{
  "n_head": 4,
  "positions": "rope",
  "final_lr_fraction": 0.1
}
Each number is 500 + 50 x the weight over the matrix's rms, rounded and kept within 0 to 999. Layers, rows and columns count from 0. Numbers have three digits each.

# layer 5 MLP gate, 320x128, rms 0.278, rows 171-187, columns 0-127
553540438486497557377486555508453465540456456532529511515611559538489522552431515489447377517404486506476410520460529423520500431439518423464561412520514435461443532562526532459468459484560536506445481542506432514560582555545477499499456485449433511486521510463460519476516412509559534519518521493442572549492513535561427484405543537546519471470521517505412503491465504429513550468454
578514546400523495625410552667514474442511491502433497475516502490569472576513502529413492536534449500516553474437501479471479579445527551516475495458515496484479518516558596541540541449487569405503531452518421463536527497490466484523498430554486630432584528414508464453455447531572486467436454507532418536475450542429506463420511536393487420522460549475529496522538609497550456484530
498409442441500482506516518581522496490373484514428521541460484487495533482608494446541495451466550471401533595467465476593386506456398489500476508528546404376475566513552452526593446573508498455556433518524490479548455494574505534467532545470398448488504502539580533427525453553466503485404468487577509515516536526532469446430522487490580499560498508423552458457505588509418413527496
463490589513509520457534516506500544555484491544518416524488491455481577467446528524409551463505540544436560468528516471538487504537455515526547482490480461504499466542489566452465481485490466463538503590545508496566522448420475429498525481570487493476516560476455504478452475530532549449505469501458506548405520521502502473476525465475553436551445551419502543490535573511534463559518
520455469584492459474611464543515463523576585462585483448423556544407508462584483450504502593497464526473535448383480500437515488516558483505526460493415525535435475480426578597539487530497437422485593532479398498530572423409488426478579451552468480499550522528484427558553489480538526573552555441447481461487439495550493496528445475536552547526518473486471441539546517500499522445445
517499565524528449479460417562503439492593416521469569506468529574488468518480344372475494478487557532524568552556528698483504529533567498520512515439427550521480496410449595455526511479463418576448530503527435424490456464521387498431436520580525579513529579540492502463511453548518538447505537487479580481503494487466459476513523433543446432446537519466534518455487603601568435376394
461548458501473550501393448460562503486575491443553514496528515459469462454578506416479540499472537538453477510455478553434542536547522442509518465511503530463451544483478517506492504541511566561442494557493591481476483548540527544484452485517580474421518517507504514419482459534493487537529479471513541489429390522597587559568526432529651493458420475574499477513475522449450457429491
537510503471535572485504564463358478412485548520556464483545424459479543467517555490490444479438373563480470431461470395502472470529449469468543546456548497547526531520528459559561516458449490515562482454503449508506487602548467420509482538500505404435446544563532480424479415509578483572526465480538517443525482451576420471449452517530554458518524494400470453466550558480455514370445
566559489422484515456455564455523515477411523446521473571477469509477466463555444603512633497484565498438442590589468508442493537443426511534519564440534471481474496446437527525557539522472581463509485421460512490426494466588480485514506485473500477517473482485569555513579527484477504536501512455463491533461452470499465470494456579468427432561617563473484527575483499485468485554548
575445532541482612510525494586438414554597496446579471448550488539548499468425416528505473452540532453472465560419459428539464497530448479459544516445356465500440532443515528516626432583566580487586485510509580527496481469584496503492495549394466473479473519347509450502457528477553454493485520557482573449472455521483448466537571536524530418497499567517480592546577545572477484548510
454562460528485508474489494516440462460463553490578442437451507358552423520520518517493587419487469538517572530479525464513493526502515477489568481508591478510422514503411498484524576514479512491507504507443517442555483511498487643524516509481486519478415521468494495514487415459546538546542469584485590572516523580467487553520436494466521481470547472489417531522462504447498479514472
524548493426443518544514551467552431505517527557475506411445426450507430505475513514497427440534524547432481483345461490486516488428395421555492469516532491439507413580549461574524451532455495436524491523517476599484545532408477495499626470517489448455504555500557578489477523383554488560631520468481515531541407534491566465590474554450493545530528467623501575612468432508429418455365
534620504513524552470448475520512513449472563569557506525485503519499520520404469513434482489557504505517432516516549476533525535517558501509510439565557588528500551536535511492517459431459429452611460486505452448615532504515459558456541493469550578498506515540513487519493547502514483439511484517574506398479552414510422528491498485494539504496451560473459471593460471442464476524452
467505446513479561473556495451501503514529571481497481486423461492498546438493410498494480518563467459426471484518566452487540486605539423446468450421508518367503583563456408494451545484434454522490543530533496493502553466418446471493531561432512442454453528520480540488456509381558519492526548524505575442577536507473540493468472432528546478510540545495480509522508576464449415454417
527432511507480554441441480513463475526522537491484541565520529584474458488426530537495480464536412482491555498508536536539453487516532487481505447490447546589511505410569487509580548375533563451520506537519508462538526533447528487531499419497553476461545484583465513458507501575500488539541408461532490548468539448417476472470451581533431475485444453473442529520527521390545454505461
493470487646616426575538591568517535527496584563534561587505501572482475499539511436529498498493509398499571502587501582472439539518426470518527461459604547581583578562530528528556492516399527616443485550519510502427443487526458518504506434517472436452538471503476483488522499491572505486508596517418601504503513604512495449457550540436486453501493443462548490628606485505478452499476
453553473533560443544452439555464487543460487485559495543516436556506499457525552543512532515555528488501532495501608587511445483383528462480484509427525360523458521433433471519524499432412520463542564535463437479417534527506528565462555438459516526517538481515445546480388497488504503459591571467514394501561506490562506459566466549495575498464423426496496457563543561492463522535521
# layer 5 MLP up, 320x128, rms 0.264, rows 171-187, columns 0-127
450506547481518577445477572542534550426549427454515482541459505531512528548442514531560515436467498589533506434453494551444528534443455531564433443526506494507485557529460594476471462478458564554549484493511520578565494505538556565536622482534455515506590506460450515566457431520520484541480461564406536499470491432527507527492530448483557503514502588449517568544525520501568454535596
471595525502491550381500449415495561453418499468430460446550420528492510551525497503519504502357480435530471457547539500496561551325483452411522544450526498513698454563516477494464465481507422550550581482528483518537479522451534500559412568543462472493487537463530493468515645490474498429508485362461438628475404547460474509538498675544473480464476539453490507518470490502485461583493
434491504440494471451520509550527509515469517403474537556518467471533533484399490395506443512478485396477526535396513487534451490486500522504605594529514507381487506501490439487470435481441492556492448496478543537436366454412677459519503464510503528537531521490486507421452506472478521499506447424575421545518502483463472495485502437518402434509431533570533502476474536537434510537477
530542448504504529551485532496479512488474561503523551522454551565499449438490448469544423494457458468586434478422513524489447577475431460466507522448564518457500517439458477509484489497555534528532543421526536519479468475561546528479490563438579526452434505539586458454460533554427493495584489542544546471513504460545568524476506521489500524481521450507504491515533471571504470467527
473490493439512521512521450512523602496390473505438496400534490463515516513493484439414521492562579502484485499544378461466498570396328501543582418539479518442381455495532520493468449471514508475485442442467446475516549555517482535463531355474492552520465642483513481415479571503465520375532525434460536521557550506414559459464510562474452472477539465580441522493446574445493538447476
495518466415485460435496604486505567510435475613538448483551462506494465509445440533451507352453480546421527590490466473505418534502525507434446558518515440564456484553428564489518444467572509491476508556566462588478463457511378480494542516526394500470427481436501459548527536476467546567483544492560417566532473509474350571478567566529410579469552451505472502396404563535556490535574
514490451490417576495571446454454478537430463459587527527476549459536585539544485545471566512533484466478517400573515445487564443533470501389505533535493482499559393470475440597564485518553533565536521423506416460487572529501484577497406508486428445576493510497412544435482565459508498478412403506410531438529578481463499429493497576475547549470459533493434443480460486566491548524458
593439504502541547541484467442603514503407659526520532472426493508438520516620502512417540546447425464537512439547512492504506415552457524486482494482481500502614520468484516516384449467465421575560534470496442523415525443488478464585560566421455382533478470525486500580495498553472483462515484487505458515460575569530397475420583536536617573392488456460534438516594524518525480536540
479487493485471538487499541540450545497450507486559518528579530492477549518523517499538568463441500465446476423463497400473401465416525462435388512566574470507385505489557556439492506553565496543500407487392459497523529578499505492514554519524478535488451506507498498472527477483551486537520509602503617540560422428427477539470474517510571412609572523509556527486484472489482533434481
533435532547455515463454383498469511522510453493423490428469481518539473502480457480523462450464470488520389525501442501448507486595510416414523522514415492538491421439382485523453554494507508529533473491537411465493494540534444469463441511477485552525523471493524463502483442539395441463499458555581435477575401471409435513491533529510518542473462491506404565489518464470487539527525
450470475555434581485490534547511584518509491492522530536463516554452494536459517449472524491535410482515492416562593519558643520485594502381522558471511522529419523472535475451453492546497512511527545552443496481516509489471497522538477503561473516596567481558587477512456428440560532531488506476559540520553543461463499544490465464508516491466590522452499556543490545437553496435481
555417581431528473611447520558546518456436450606504447519458507461455427588480554541526431481474502504522511463420501625522446522399490622526479558508510462454614464494553393488514509509471540603567554422508559478445458565410598613482458508558585453345553503516448527521473419476517473466538505429527443509547541581512512477500535558538523587479451449499543524536527448491461472484419
517541486402515574559479515479487505528477460439566530430513523482540536449524510523409430474467597601537513491503448476469626511462557516452491522500454467526515548549524506536419415489555505615520480487631448439515489516510434458530469476504605465499528493525531533491479495588541559453515485502604351593438427519438508500433560575606497534526428467571459422586535535529567531520560
516495502444433532497535538527483518380478408505467508553471528466606552594486501505469562478472550466538529457480588567543412509497486476490443439509584458475546536505605445538532492507498501570507495499509537457535539565460475370557515519471474564598510567454497416511546447485564538516497523587520414411544555486488514465491488464488451499544465532504566427520491439422452543488506
464536591423501508444530482499486502557517495519441535531494554553431575522528554500427532450510505544588497580473447416447520621516452539559497515514575461502529554522573550595505592500505486528514554439472564532506483413618476484485508521570497526503405522449516523481461541462487409433494587531529571459510540581407598579474502440539521512521511476560496511571417526555437519545596
435548524443441489475552447448433494546491480462528460392497468434507476499449435453478490492477487591480470436504524543433581520431643525449504444492472472488578472432499511638489597476564583459513479522510495438491573375468440498565463543437559459612514496552509483467521530568481629472463526513493592501485529407489495450560500566518515580498470546541459447544459366511576498452573
504513464547458545517566540599526554550575520617471495522530540516473479519600512499439523431564439484481499453471521444487579399561500489526453440513512507518507500513510483520363557503493484520490376440486551466558558470528489502517487440509573512478418548548545435557515393502454478522463517492441432499461434438507487576490505589417494444493576585487451435457468463432504460545624
# layer 5 MLP down (transposed), 320x128, rms 0.272, rows 171-187, columns 0-127
504486477437480477533529456379480546546486517502500485459486526478518426434607482478454496509601523594476545531471546496471460523497475514513457556417520559543484489487575456540460553494442477446510535483510455552442513487400461452534457451514507486486501433583468472454522651567451468412481475467562534465462549528441473492582356442529404502516556539457474572447528522531485527504490
427495478582433394415476573467461506444559530373510499454478539486461504534366359589582556488460442495489413492494583466518446537558438491458480520418442463513523489375514533477468522471496497542433466537547547588564546598524534568514516529507517434587573449581454513601523570504439500508543564506476542499580500430548514580497486523523550585496525461447560456536446576504521519526506
465468569501449600550521503491412513523570463529509554474451560436464485468393437511500538538494496511534425476542483555443417467452542524390510429424539503543531431444469512437388503554444405507484499504547472466523477510514471566430523441556512533534415493498426449541449486457532503506498590475439529516503457483474516532589528518480488521378459592509399487514431485451543565540429
457521593536530490461422499535516575455527487563552460496440522432498531501482413529431484488485551538463542524482446502543560539618490581565511509508504500529423497525570529510467553492467535500447574549510555561462532479434544438578525476467424503534535505525453575517564431496485471556543533541459410453441491499454551551450505487522530544546524449513504500515437594445525471461472
465460477420382472505503475551426552465506473483554484494431478564526580457528468507515496446486483480473488552534494530555426538498443490527553458434492494493476501496510540564491506442457598462504487560449455437456447505503481569415500292499480567432358499515432592543458417451486571533416433595487494494483543536544407470514578489481576456601528513520521533471460522491370548356465
472504467497536560451540510529529540509404577446561467510471553482473491453507518501518441410476464525463554531633498517553442461536567514459521471455616533645575609522514538343463545445556500456560399551568497575545529553476509568513528429422441483476474531466498541577505598623454463455447549559505461535462464511565496536531521531404495525484456465501464515514536458478462575559502
546479550430460596436474600551539461487549461557461505412507495541409467451532497552426502475511351594417567533522550517522504538454500441489571454538503445477514559452505530544473495536457522546541502469548442531422505573478494595403493466504458421531494446508453507551497520447414508451479546506491575492553475432439473521466535550497500495405452574505528567501577529402442551435571
592465413681496560497603433495502409567453591466493506484506419502483453472565623478494454534449474431427475481479459499483538447558507500461504468443477452460427401494518506560503440430469426417476491500490567526584616449488488471540512558382391459417507485494415512515545371638434430503483507464551457474508597515602418477467433503478482479491493566421547539437548462503526564483518
481489549468544389533484486526483542426424545480473439529466542482527466441402457507306533509515495547442544482517461541493532503520558514494553573507459576462486470447479496558418477502517642545578539388521489452512436437582440558441507518490496497521556366526554508512497505505463550504478519390506560490621578434490497462561455478413499519417468505459468539525453498469528516602496
509442377466440398511485423552442493555516427489460529525550492443476469463509417470570380458482569434519489451392465578588525512441453424507547548528369423523569512444554489497485460545517513505510452499507514466487536570624493527444561481516515596426503545382518440461539531451435456496463491468537428525539419495515488527510494559551504456499455514558465536463469541519440531499512
498536522416602550474434522417481557487490511538481369463455507500481474451522500608537500428522511620570507529489522477492427439479460437509379444473515576538496523457417518517523566430503421486467457509515410492479584453565485556564581482495422447491502489487479551549498521549468452546537521536464427525471499517532501559582506566439539480593463540476498472440514500474568497496455
505494563585534473498587568428527400457523599466524581534519484493555456476564535500448425554520466469641503350513499499521519429466422401491471498541502503551442469435511503559501437597502478539430581514604555495444510527483567507450566590503549506571587496451556482406455547466472383473615464540539467596519435477458489513473494526488489466394467386478432486428501411491518385464532
564508508504611560547408479538447499545446434617471529580527503546499489448519539485468452497562523452535423440545545504494457576598466465486462438506538528438467419442504483464550498485453604567593530512481539425510409537461480404482459413486550527482526402529489468494607506480504490456515447456484525452503519548533477469622444357583513451533424502559538455550410374481499524486476
560510503532423538477516557543435465379402496467420531437541569462494588546489452377514466463528476451494475478555532581452509458474499500522563540556520495516573512529461545506608497530550458565472438481482455529546519504520534505544518498480558522601475459482536527442543492525397519536568463474586471583462483487538477427511472408543522487570440453456488450432554391508595577495471
428518511489498498416466455516505522446487528547543569490451564470485599558519371658369509555444507519542523507443469532428445620424531523528479478494646491490576492501497548667612516533507714548527520476605472519544503551506477459563543473532550550549446464572448513465511524527460490481473478505517557460487506560532549435486555546531595438514532469463498546643533491533506554549538
574530496472489495435440509511545447418540537541525431450469481451515556442501494537491556547576459535448532498483463474498524517434510442444461401490615524460472618546501540421448551525567468484531513473510550511505507599518511512493439463413437490543538506552450515486443445500546473594565468495422434418444427512482565547457584491467464516546530456478475431472543594487510568559552
458533457598514516535423525480493527490407575433613453503477426454546555472496558441503548521504529519560452540507461522530400380482499529506419545497522509519384468441487511538569522466538506459500516542472546552507555529570531466617460451485509598387552483494557574580522555519503491494471482422534416514505504471463505527567442530452571569565514464536525556483504514468463541488471